From a checkpoint of a small transformer trained on Wikipedia: width 384, 8613 steps.
Each number is 128 + 24 x the weight over its row's rms, rounded and kept within 0 to 255. Layers, rows and columns count from 0. Numbers have three digits each. The size before them is the row's rms in percent of the matrix's.

# layer 7 MLP down, 384x1152, rms 0.0371, rows 337-383, columns 384-575
108:093163114108164151123103121119145118117118130128148127162176154164070134110126147163093114137127083104143142091140145131123136126123116164112110127153135160115151126093112127104126141101135136123158133146122122139111129118136143108106110156144144133132120146139138149130177121131114152165138125147116105142121150107148090120135122097131120148133133152172145142080139122140119131162141118085141126139202174100142117146092128099140124149073087148117106149135143149109099134140133150144094108151118110094150184122172114180129159138120120149153145110124137127156146145128093094125
097:112128149129138148137126086138168113117123106125137172123166119136149132155103132111131072103178123142130188125142123117158161125155124142176152135132100080148088146129113122112147125102093124118161104128114105095115163130139155168162119112134139089106109101114126119129139135107107134161112156154139118147107142106167124171159114125138164146147119139138137124151103160120180135080193174092101126146118172135101157124123117109136112146131142068124111143155124127113162103132103163179116134128142110114117133130125077063149124110146115124114106108116118119116148161130048097146
092:111128146135121148129106144135079116145164133122164106159146106098124064095128123168123126100117112109146106128131130101142111119116124150098132131111082127180121169089105108134151132106164157128117141094179117098135108111165156078110135093133112165127150147112112105157150103113153153110076171153139150116157131145148119161117131136084167154127165120118101081144123148111150165142130132113113146101109094117139115122108114144089157146091156103111130154107091117166130103128142125140107118085157094133094109091160132125122110128087127114117131122131092115129130132129118120085
088:093150099062111109152140150170141130130121112135133124108144079133150124151170099117129083131091115126115177168132169114133165158120116144148132097100177107109135112143163129129149130131154045111106152120135110107115102105106129171117139150126136125131144147115180077142149127138170150144166128105122138113122090115138135087155122125070185123126128174173116133133161129137149155089129111142133133100102115139114082118129102154115118170117101132126109122154161102124147101136145137126122138153134127098121117145171140112140103101114160142138139178103129174149164119081103143130
098:125130109125108156132121115081136137124111134106158125110142117116112110120116167137147124136139090103152132085126147097143100165092135162102129159113097134138136145125147161197109151115117142086156140107133129130139086112155131153101123105109091095138111139095096125175134152145146115087129146114117162147070127125147138148092162139089106150147098158082128126146161127085164104135086086115128120152103118119138139103155120184140162122140078141149160111090098136139148113169090154149163117107092108144112116110185140159164111125112124082111106108149099123096136130101146143115
093:084146122097145129111155101159130103170145161112114128108076126148103113105123125115117152161127134144154146166083111164111119109137139120099128108139098116140135146113103148085125099158155118137099126132085123119114099148113104152158147151141156166143155115131111123094148164142139127100147082164113129131175125122109126120097145111151113118088121110170110166103151115101107165126118134141154096111114105102124101084150110108129130155157131162143135120147138148151098095133128110159097141152126133134174116147142142146112122098111132117178180109121143130184118132162158156098
093:064100101155168110128167140153152144107134155116144143095116106131145120118113149159144149158105132140130158147089148136088159138130156101125147123155157103107134131131108075099142137149125110139165137130141137145186107121093135120184140120174144157103124141148161136123130152127146129137122104169144115097162125129104071092136116147152137143141153097136147112141119093135134170147138143165157148160188143136106062148150155114136094160140160119134117139168113136124080100147110107136117132126121155125120097092107137169130112158101080182118162116123151152146179105157138120114
099:123110142157127163118151116100195098142193128136129138115127154097157128119132112107170158126099102098129095114126080091160128105124116111112113089089142117104112139085118120127136141136128136168089107169133112151107150113114140117114152128141152128161132115115109126141113175108137118120154131118103157134105092122153151098123120127144148101145094105167148125149164075203118132138148135117124113107127106123091109133096140121129170188123118107111097154140121136142077128127104101141157140091091124117138124140128128140112098086151180147078106144135123141134150094121137140115
102:140143121133129108158121123133130130118141131116165138106123131129147115133115118129112126131128162155145146125079153116103114095061092133169151118099142135143125118137122107113099153112155115155112142105125130092125114119121157135154160092149105103158104105114150143135140120114122133134092103098143049131122165133146130148120124141136124119147109139139122125121145144161182096125108156146133137125153117102125130129125158127145113125108104079124127143140079112094139119159170158101101164100095158127125084100081133145147123126144149150165130090152120105096136127089140172138
102:134165125122161122109131125159113101097088114134132121131115116102112099121112102048125135133123130109103128126155127113137148142116126112136079173194077131180129148124146118134140136109108127116127109108152165122137097085122131127142139113132105114134148146137136117140138101089120119127118094108112113153097104119107084091153152103107110160117144108095137180115095149091126165127116145090096118102105129157125138126113135163127145096148138130091125057084116154137150149109159156108151109120104110160105135147113107131121116143152160140075100147164154139132160075129131139165
092:107121120129103098136139122100161128116105160104125130105131074125100165109134122138119137140193155099172082144137114100141093126103137074122148132084156131144137079133124112082132141097118130146083120156114091143127140158141169131126098159118122139098096103114120120125121120114146118155115115131105055130112139119117171115123132124125114120125156107066143153119142106144092120115155121151120141136117136108107157148122103117147096121133130090183116153079149130125124121137147112126097075144105148102140120122181131141080114146131121082151165173114129092149127125095129132087
099:174137156143096067144146130113145153122098131127116132144111116100095119117085122128119166150109146157144135142142155131132112108088072138137162127091119169118177133116129164116120136120124146137195119100126149109111123143162155125119101112109099149133155101140101123158134110147128157128077149170106152164093141122114164114114145128156154106161110119129140130147132171138120111149082117115115099121149128141116173141135145112167136123117105152158170085089135135100067117102101124090124167164115120126159091091131143156152125120123116118178122159084160148115155058080162124134
096:133156153158102135168142146142100128086137120120132121143084124095161131138124125120153138164136131142111129130117124121147135128174060167110126097093129130109151113082131112114141104122142089135113131142185114123146127144101174154119107128103134091144104156126117119147144079190084124131130141158136144140106129113110158169099101114117098104106107135150125089118126144163152119157166133130120141159122115130125121145142135092163108126113149130096140122127116141142118155147141143151103149148099155137086151094107120122109139145127134128129130112099151099121133113134149154169
097:146121108121125127137139110104121153225117118108119157152143135126156166131113147136115097098122116103159113099132122116101134115097144126116127143127090123167110086144092116123089116116114136117120121080091119133112125137111139165100130163111119127122158083104154197152149097136151080105125163164121117126122097137134114142112122080103107124126133163128117140115141159139169099147131149101143145096153106142128098089126112129135134117107108134132120134094147098133086088133176160140132100145135116118166151117127117109120153166170154132142127107130127153136098128130145067142
098:118152100132074127129151137124091123111129169150149145141084087130090109117167123137158131112145135090138145121168126077129150109115135147134112125109151095152179110130122115156095089120116124120151138132097128156129144122091105090066138129121134164123130149140128124114117137154123101123122132130130145065159157145150151121143118147109082130119110149123111191104103105141117154161122097129166135158145154159118136149142104141104110124137114090125132126118131134144112120129120114166143123133166111173119138132122090099128127095175128073146141088151161180142109121098129112139
094:138091090142136141114105156133130129142153071130129177113123118147092156122180149117118108131137110158112122126130123086131091128119135131099120150135132100084130114153144114082108161140119087117125101137130141119105101137154128191140170144170130135175150124076194148119125141122151120091092089156116104124168110094102113154121148099110150142113148126121086132105062114122143085135114138073136118138142149125114152139138140146143157135134131138148123113142138146100131136130116125144137106108166118127149120112130120161126111109110140089112116163128124090119113073141116161125
097:155103109119133122161130139075146103129121135117106136174106122100102155127103145089102126157087099122109098142092130140080134164117122100112144133128109133161127119076080114113123137109109137123128132137166158140068140134140103107112123147102141157189144102092127140141099131109096152142165123159066161119192142127126121119145139120147139121099119108118136110149144093100132157109120128166157086095128118123100146136114120143091120178135142109149139103100076092153095153127140139132182120110173127110094162091145117128142134112151148117121150153161134120168177146143086144141
095:144101148130143120095113126120162141125124106099120146166158114110127143118142133095117104147131126099143149148112127132142123140109117107121188066129126106152114120110163121137141130182177160151160139122154144117145149141165122108145146116165090096158109104144090162136122148099111118140076098141140133153095117113146125158101113108080137071127134117102106161123144114154171129168115124137057143141132145107097090154139127089123120164129108099166155164138155115166163093153184133123127115070103150119148134141091146096085143147103124144140109104113125153108150146123124134127
119:154130108124131125158102161119173117172142185120120134110148108136146160133139106144101130117131095118172163066122146119111102129106117148100130137127130167121125144142152152114140141141128152143150122120127138073141124158118146155131129138114146167152116125128108182105131150182132201122143111140091137156139165142137107077130107118151096136141147142143169101103126116134118145130121144170132098138153117120133142104087148136163139068132093136086115132158127172130149120166151179120129190140121100089123135169172137112109135154128135162112124136144107105123114155133123113163
095:108124119132158046119101149135044158141127112112164110142147087107136135118121128176127151151128124110141087131136149130147119131124127149135123120123170123144155108129130154141123136119137125140139142136071124100171140137107163127079134142144170150145111140122133081139104139139144105106149130094131112109164114127138127105129093130130163124066092124121129129107125161139121139109136093116166097134153109163151147106084131150120168151136142133135128148107108118139113174114165119141136119095160142141090113140133098147124128162154150165157079108153120115128125099181106119121
089:190172148127087130152142113167175131111127140145069089130140166117140102147159156125127114097132177107145128144127138120106134110081101135125146115161166090114159150122154111124125126100104153165100158111151114120081128134105134176149142096152140145113116096110142135126124169113170105099137102141122142103129134145137112107153112115145152060132090118139091130122141102196082116097138088116134140172128089127121132151141136108139119131133157122129115127134116108097173128118110146162140160100142170161117135114111120127128117099171209107170129126169125134137117144160103158117
099:167175150111170133141163129118133143140142157133115105117155144135101178141171113120140171134105116146119138117111132107136129104142124114132136147193139121093166163171118130108129129097121134135121114127095118101129104122126133150126147099082135131141129077131191121155103109146151095115142127126153112108156152111138148148110114130117159109128168093127098130140147109130123127135157155126098119114139096117129143139149156148125114140158175149137127081128145147160113165156118084117151178152115115082134122127133149136140145075128116149149107145107104125151124125094151122159
098:134165126129110142147107135119103129120101165176150140136088133132142139127121116103138125125128167121161162151162126170184129117136170136120116134142121165091145127150155177181121133131152153124119115112117088168172165108160140100107091108139121142150079143180108137183132103152148106105151115107145143124136151132132067092123119133149142179111129180094114145135161138139126142151156125140133165121154162157118170122166148159129156130148118144145125139109130092140145153157087151119118133120136145172111141100114105159109150144157122134133117163134154124162126135128118108112
095:080151110084150091105091163165130155134132102151088118150128126096095166098087132151164161123134148129131090130170144125147171115108135137137111076096134100123165057161141179146092142086103121102120113100109078118100155128113142175125155173133154146135148130124131156126118107118131118123151128125095082140070109128119119156125108105174139097142103108148140114075168146114136142114127127132083124085142176087143174109063120116136123124112146154127131110128069136125111142147133109137132138132110127122125128174157125088125128104117122100097115059128083161116127141121141097111
165:111109103097093116145151107133115160140097125151127118086104095105105080096089183090136145141136101202150111099141138125153183137128136131177107116117127153140117119108135108111198128130122119161141192124106130100107148141116119108106094116108133106116138141099093150131162131134132156114113139129128137130121118107100103111102135108118130141121118115144128129100115111118114126133104168113122127132158159134129139141117136116108118093119105119138119173128131158120125114183148141114104159122125113117144110113125158123168114126126126152141170116105120114106103121134094109117
087:144125103135087141121146114120125140151185125111128110129108147095132108124160117117108199121119122119137135122162157145137122126144102169105112143115109144118075110153179123143146102161207084144148130134074124139157069131123137126106129133086148138165172145136110175142136129126125127132157149115152136062118127163124101127144140138110171126148152135108132150119133102125145112127140134138127156178118125131103141101150148143138136151125116140137157123100155135101121142114125162105138120161108167087125126061118122120120151096134127095131116121125131155144121106134137090065
100:123093145144070164161164115131113106143154102107105120122109102147148111144134118134149089153114137143123100121123103160174099133123142095124122117124094134108099134169137145118147151117131096108078111130147118114130125114117114141085140165106139106099156151162140158141135110133137142144128173095104131165119146143112145139120126115125156171122132109101154099146127103067117105166166119145113180097162149122118118174140169166136105136139109113166125093137135087111143136105130141141139112102176149133164143107071106115132098100145166188145102144113144124130145174110099124090
096:139078050114132143122139162124105124108152145123143102164148091074102123088115123156121182140136112116118105073113139140141123115151124152111129143118133119106156111109118108129105125093105156145140126159092102110102109097092131067113149122091160146114109103119120119139126124115084094125133132127111099137149131099148147124145117147128101120133140120154117119130073136123154122157150124148169157186129138100134113119095094152142141103154124112112093136111111098145113098102124114117102143148097085102145141169173152132150123165078149128128128145136099131152094138150094111078
104:145090141169153154108153127140135129097123075189149119156118116173162114101082099103138119154093120119139141094140104111115151141137126120102150108122120123125106152131153103114122144090133137149077131116118121106161131134124120104149134123121184095125163132130110141131127152124123132132132147096107109137165133120121099104116171160118102146116119118142140095130102113115118130140127107158115130192200128119114122112099153165130115109119079137148105053142114178129147137115123106115098121114077152144129121139110146098100158131120126108143122114174152111120101124121153140109
096:121121092133125109116105086140142126119141103064110123137091130146129155124123082133131117169128138120109120137156118163122120124080158117131105097124140143173125082097146126169132113162125142089157127174115137087150112126124078152123145138142129078099093138146119159111135152099134142143176132068176096149106122117093151181124107180130122133134104139101137106137170154131097082140133129122086171139148130121132143146143132106124136094162121187154122108134129139131148142132116144097191124178138175139121104096101092104141137134102102071145116106152157130126110117128115097111
106:109096129092086112156127154128107122110119079140113139106122125120138088110107112081100125105135193150114140082119120169176126118163092118115142131146109133107147135134158133132083144169117110162123114100110159129110105111097120132102131144153127144077155140101125121107181156132158108128132141157138125143119058116080134121154177161129116140139072156146132132105105146140147090126088109146102150112108126134114144119150132125111120111158113168080127144134151077125123098112142145138128144083134102156123145157152110147115140113158146176116121127140131096097100133118162134161
094:117134126162135149157132128111077107097170123145170089076141141141158121171150128168160150134155154160166140109164177172131122104114105169112124141131112102129197138150090139124140101151117129131113132155076170132146144135213183163124128149148150070122098136120113116146095099113141152090124113125134132179084096152141155131112115138109137147121140123114129160122126148138119136119111124102098109097133133157095106110130140102103199134149145132159160164113084146110118137132151134152130147127140091156138138130132147160117137156112136156129108132095136152103141126109192125104
097:123125152164114111131116087144109123066135137131167139105082122098135165132145127093146140111129123095105110140129085124115101149139148157139114156122152169102019143172149110138150142154141109145142143097104135123146159133118167101179103128130110159159146129111120156152124159142140090122122142138110144145148131123143136093136157150094154073156102143109150122142109124130120145149132150120166147140156129138127073158119125106134138145105125134153117194117125149132154133129094151127127133102157129188092145099088116130125104127143154137135132141128123125134123092113117069120
104:106104119132097085087116139107106110111116119107119166092129051101140080118126100102127124083127146098128129173144153149112139147118118096118133072152159153135144163159104149141118123126118112130108091122164142138126134136128127083074098084120157131099084111121126137104131144112093155142098135065157120164145125147121140105125109149140115121135121129152132136115137100123164126136119141116115141151140145141152120115092153119151119141122102088138115151106150112096119129112122117149132100077146095136121133143089124128145095098131119088126118103126134146110120077135083136161
101:120178147112121139143113069135156145088119163112117130116150182131116116122173148150166102158106167114098137143127120149166128119183135131158109106111123115134103151153121118107161140134147139129191164099185154137089108116131136154150157156135114117151157160141138134115111083106067161147168140076176142114102127131113133165126107171168176123127121107143137118165065138131112123130140113092192104153100116131144157148147120111084138127128156180081143132127098126100112140129130148151155117140153139161098116133074118178143166128188168149121140144155136116105160148137130164095
104:106108144121061074148095151096173148153137121071137164151140135079106107121052128108100128140101123132118118146098133110147130125081122124109080096147122105091147107156127098164122138077094147140139109143125122085162090105096168106118134150122123119113181099142166130176115114140150138149182154099146137135117113111117118127093160132124119116137129113107124153091151119135098139135140108111081138128131145086105119150150091173145101134130144111193116089117161122137109114102093132127128132079086101157135128119135112146144116136154124143130144109174111126124128102143164095153
093:148119142130065090130170134144155126135104163101103125137124131164146156132151155149100105143132111129156104111108117069126125140147134149129172117169140142135089112113123116144136087112089122114156119154120080139117127126131119136136139094113161129107119164122159136147112137150132112162123117144118103097103121106106105127144138143120127076157138152118127088073075111160114151134135151108099128116120174115132106122094131127136140128163143099138121156113103134118132121121058121125161177088150109139106124121134124115125141200163137130182151133088098138119138087124121125133
093:120144099176106126127130155148085129114116131108145127108103142147157070151157142132122085139125147127140151103159104159103115124128154132126149095143142148141114135100146124141156117104152101093127120138071112114146099153110166103075119130116123147105115122133085109163147142098189117152140144143124119135172072081128113111113121140116137082054185137170146105180134073094112161137136131123116113121132104158139112102155116122117107191144133112138079162161121115126106132126149120129126128086142116141124133124108117160124103094159122108116136150120100098105154133124080136153
098:148130162132119129167121137131138110120112136119169106135167116091114140114123148134113095156133147142132130118115108128107144118084147129144141123110147118085142143139101108133130155120137169117166111098091158132103068117084118109144135142122086141119141106180176153134143166127108120119092144118124143139104135137157126118129129126174121143140095111120083097143168120146157136173113084173112152111127148160110148110146124169131122094121085144142115115101128123152189160145126140109105106172113157120126096120131126140133123155134134106145166117137153104088104143135122135148
096:114118130106144091082153110172141154115166152109105134122141138150100163192164134156137145150110125109102095169100146099143127110120119166101104139144178154109117089151090130162117142129145064137139115114146126115147111113099141144158141119138121105134113135132137116105102120131153138099205154177150131154091125120117137146113105144183147104148132138147132118108083093153100141141133093106145127139160138137086101146093163179123196103127154166145162094124130126093140170118120134114132137114134113143130128101174110182138132090125130163135139178108138117072127116118141147118
091:093112100088112120133129142152119136099126089130122108117147081115130138149101163156131146156099144144087134138084152144184119118125071146138129161107114141138087119148116165130123168155129127112106127098133143106118084099162145095182154143131138099150110119075165085122138138129142078098118122179110174131124115121176135168111135100150178137095125114118136139117138120130117122112072130110102179140128103099134149152098150122152124133114104118110139145151147099125122127114140127132138156112128097136114131101149150126106143134160152115109121125128089102117156111133106146123
098:124128155104092139137083107152146122059104159123133150103053171155081096165148141129119124090129162113181129076156106113103146128144150106130100135102146093121110126136142136076134140118132098143119132130097136136174143132116146145105139140144134118142123129103146163112169132139126121144120143089173137120140135162119077121093123107113072138108112131150095133185145136136143117159115131159095108155141128147121087125109103126126108107125177135122133149160172131119100114115178121136121162116181128159113111157128148119103123127139130132123138119148136105138127096112089157146
103:120164152126163120141112120087128132142155198126169147132125146149129104093156152115119136121146171144087115145139118108097142160127112146163127103129122129087105071160129130171121101164127160138101161140094133123162110092130116141145113132092124117082120143119134150130150143129144116124124161110151148136128149124099118132167126116132169114117145104118169163121106151153109095118126160100136124080145140133125130105133105130131123146117091128164095108168153146153164074124097127134111162150142122109143122151106129113101128161119092109167125099108154119134147173075121116103
094:107119135118143114162131165128104123128136132118110145148134116157114117112080104119152154138170152110144095128112130161119145125137111092127164128159150166114124136131119115133132135146152122126129178171113142099178121076124095132124123154154149150105148116122147121106108104155084154104115131116120116095092128152138116097142119085124119119145144141104149112133095166147173125109159115173131121117112140166115135083113121130111173172143082115142102106157121142108124170126146084127081141118162110114106129131142102161119124130126117139104092129179121104115160136127140119117
093:179122155176126148117091118152141138102090116139095111105096151090123073106144138116131134142158123137126124035135108137125129101089113160131060124080173143096150081158174125153128106163097140133070134132100144149104104098147176171129155122104100101122105122090146099140154134141141142115131092137157173120130133118111135151115100175144132137173106153131110132147134151135088115133120134093153121133166135099147125151179142136133121122133122126136110152132122083119091130116111101155116131130132096143143145124099141097129143185127148117134136137142118137095134104144114135111
094:104132108130129105108101171139158127145066152102141126142136166101183074094163108118118153142138119136114112096138109112116146078159118107157146092134113143123148125118118143118142188116141091118140128112105125156120160138097093111133126113109125122109081142107198122117118112135159167150079134140120073116130159143188121147143124153123128114116128140136163128110165168189121150098119154145129093129119119164152152111127129148094134135142120131104177155124093132160103138155149137165061100168202104093117120121102089105112140114101105093113142101106154141077135145109101124188
096:118177149106131128148103110116120147123140186128142144159131160153119158085100096101119131114192149131156164142098147138135143159123160138148140114084116165091164121099133124122136113136101100146121110150097104133105156149064118178097130125119096128162091168133158094154118117131101121157134118113109077123098114133122166134112119135116135148127152135150151158129090076154172127111116166104107138137135111172116164138130101116081153136117150112119098153114138111131111143142201104151126141083128135131114151117141103105141099145109130101139137095158100136132146134081087107101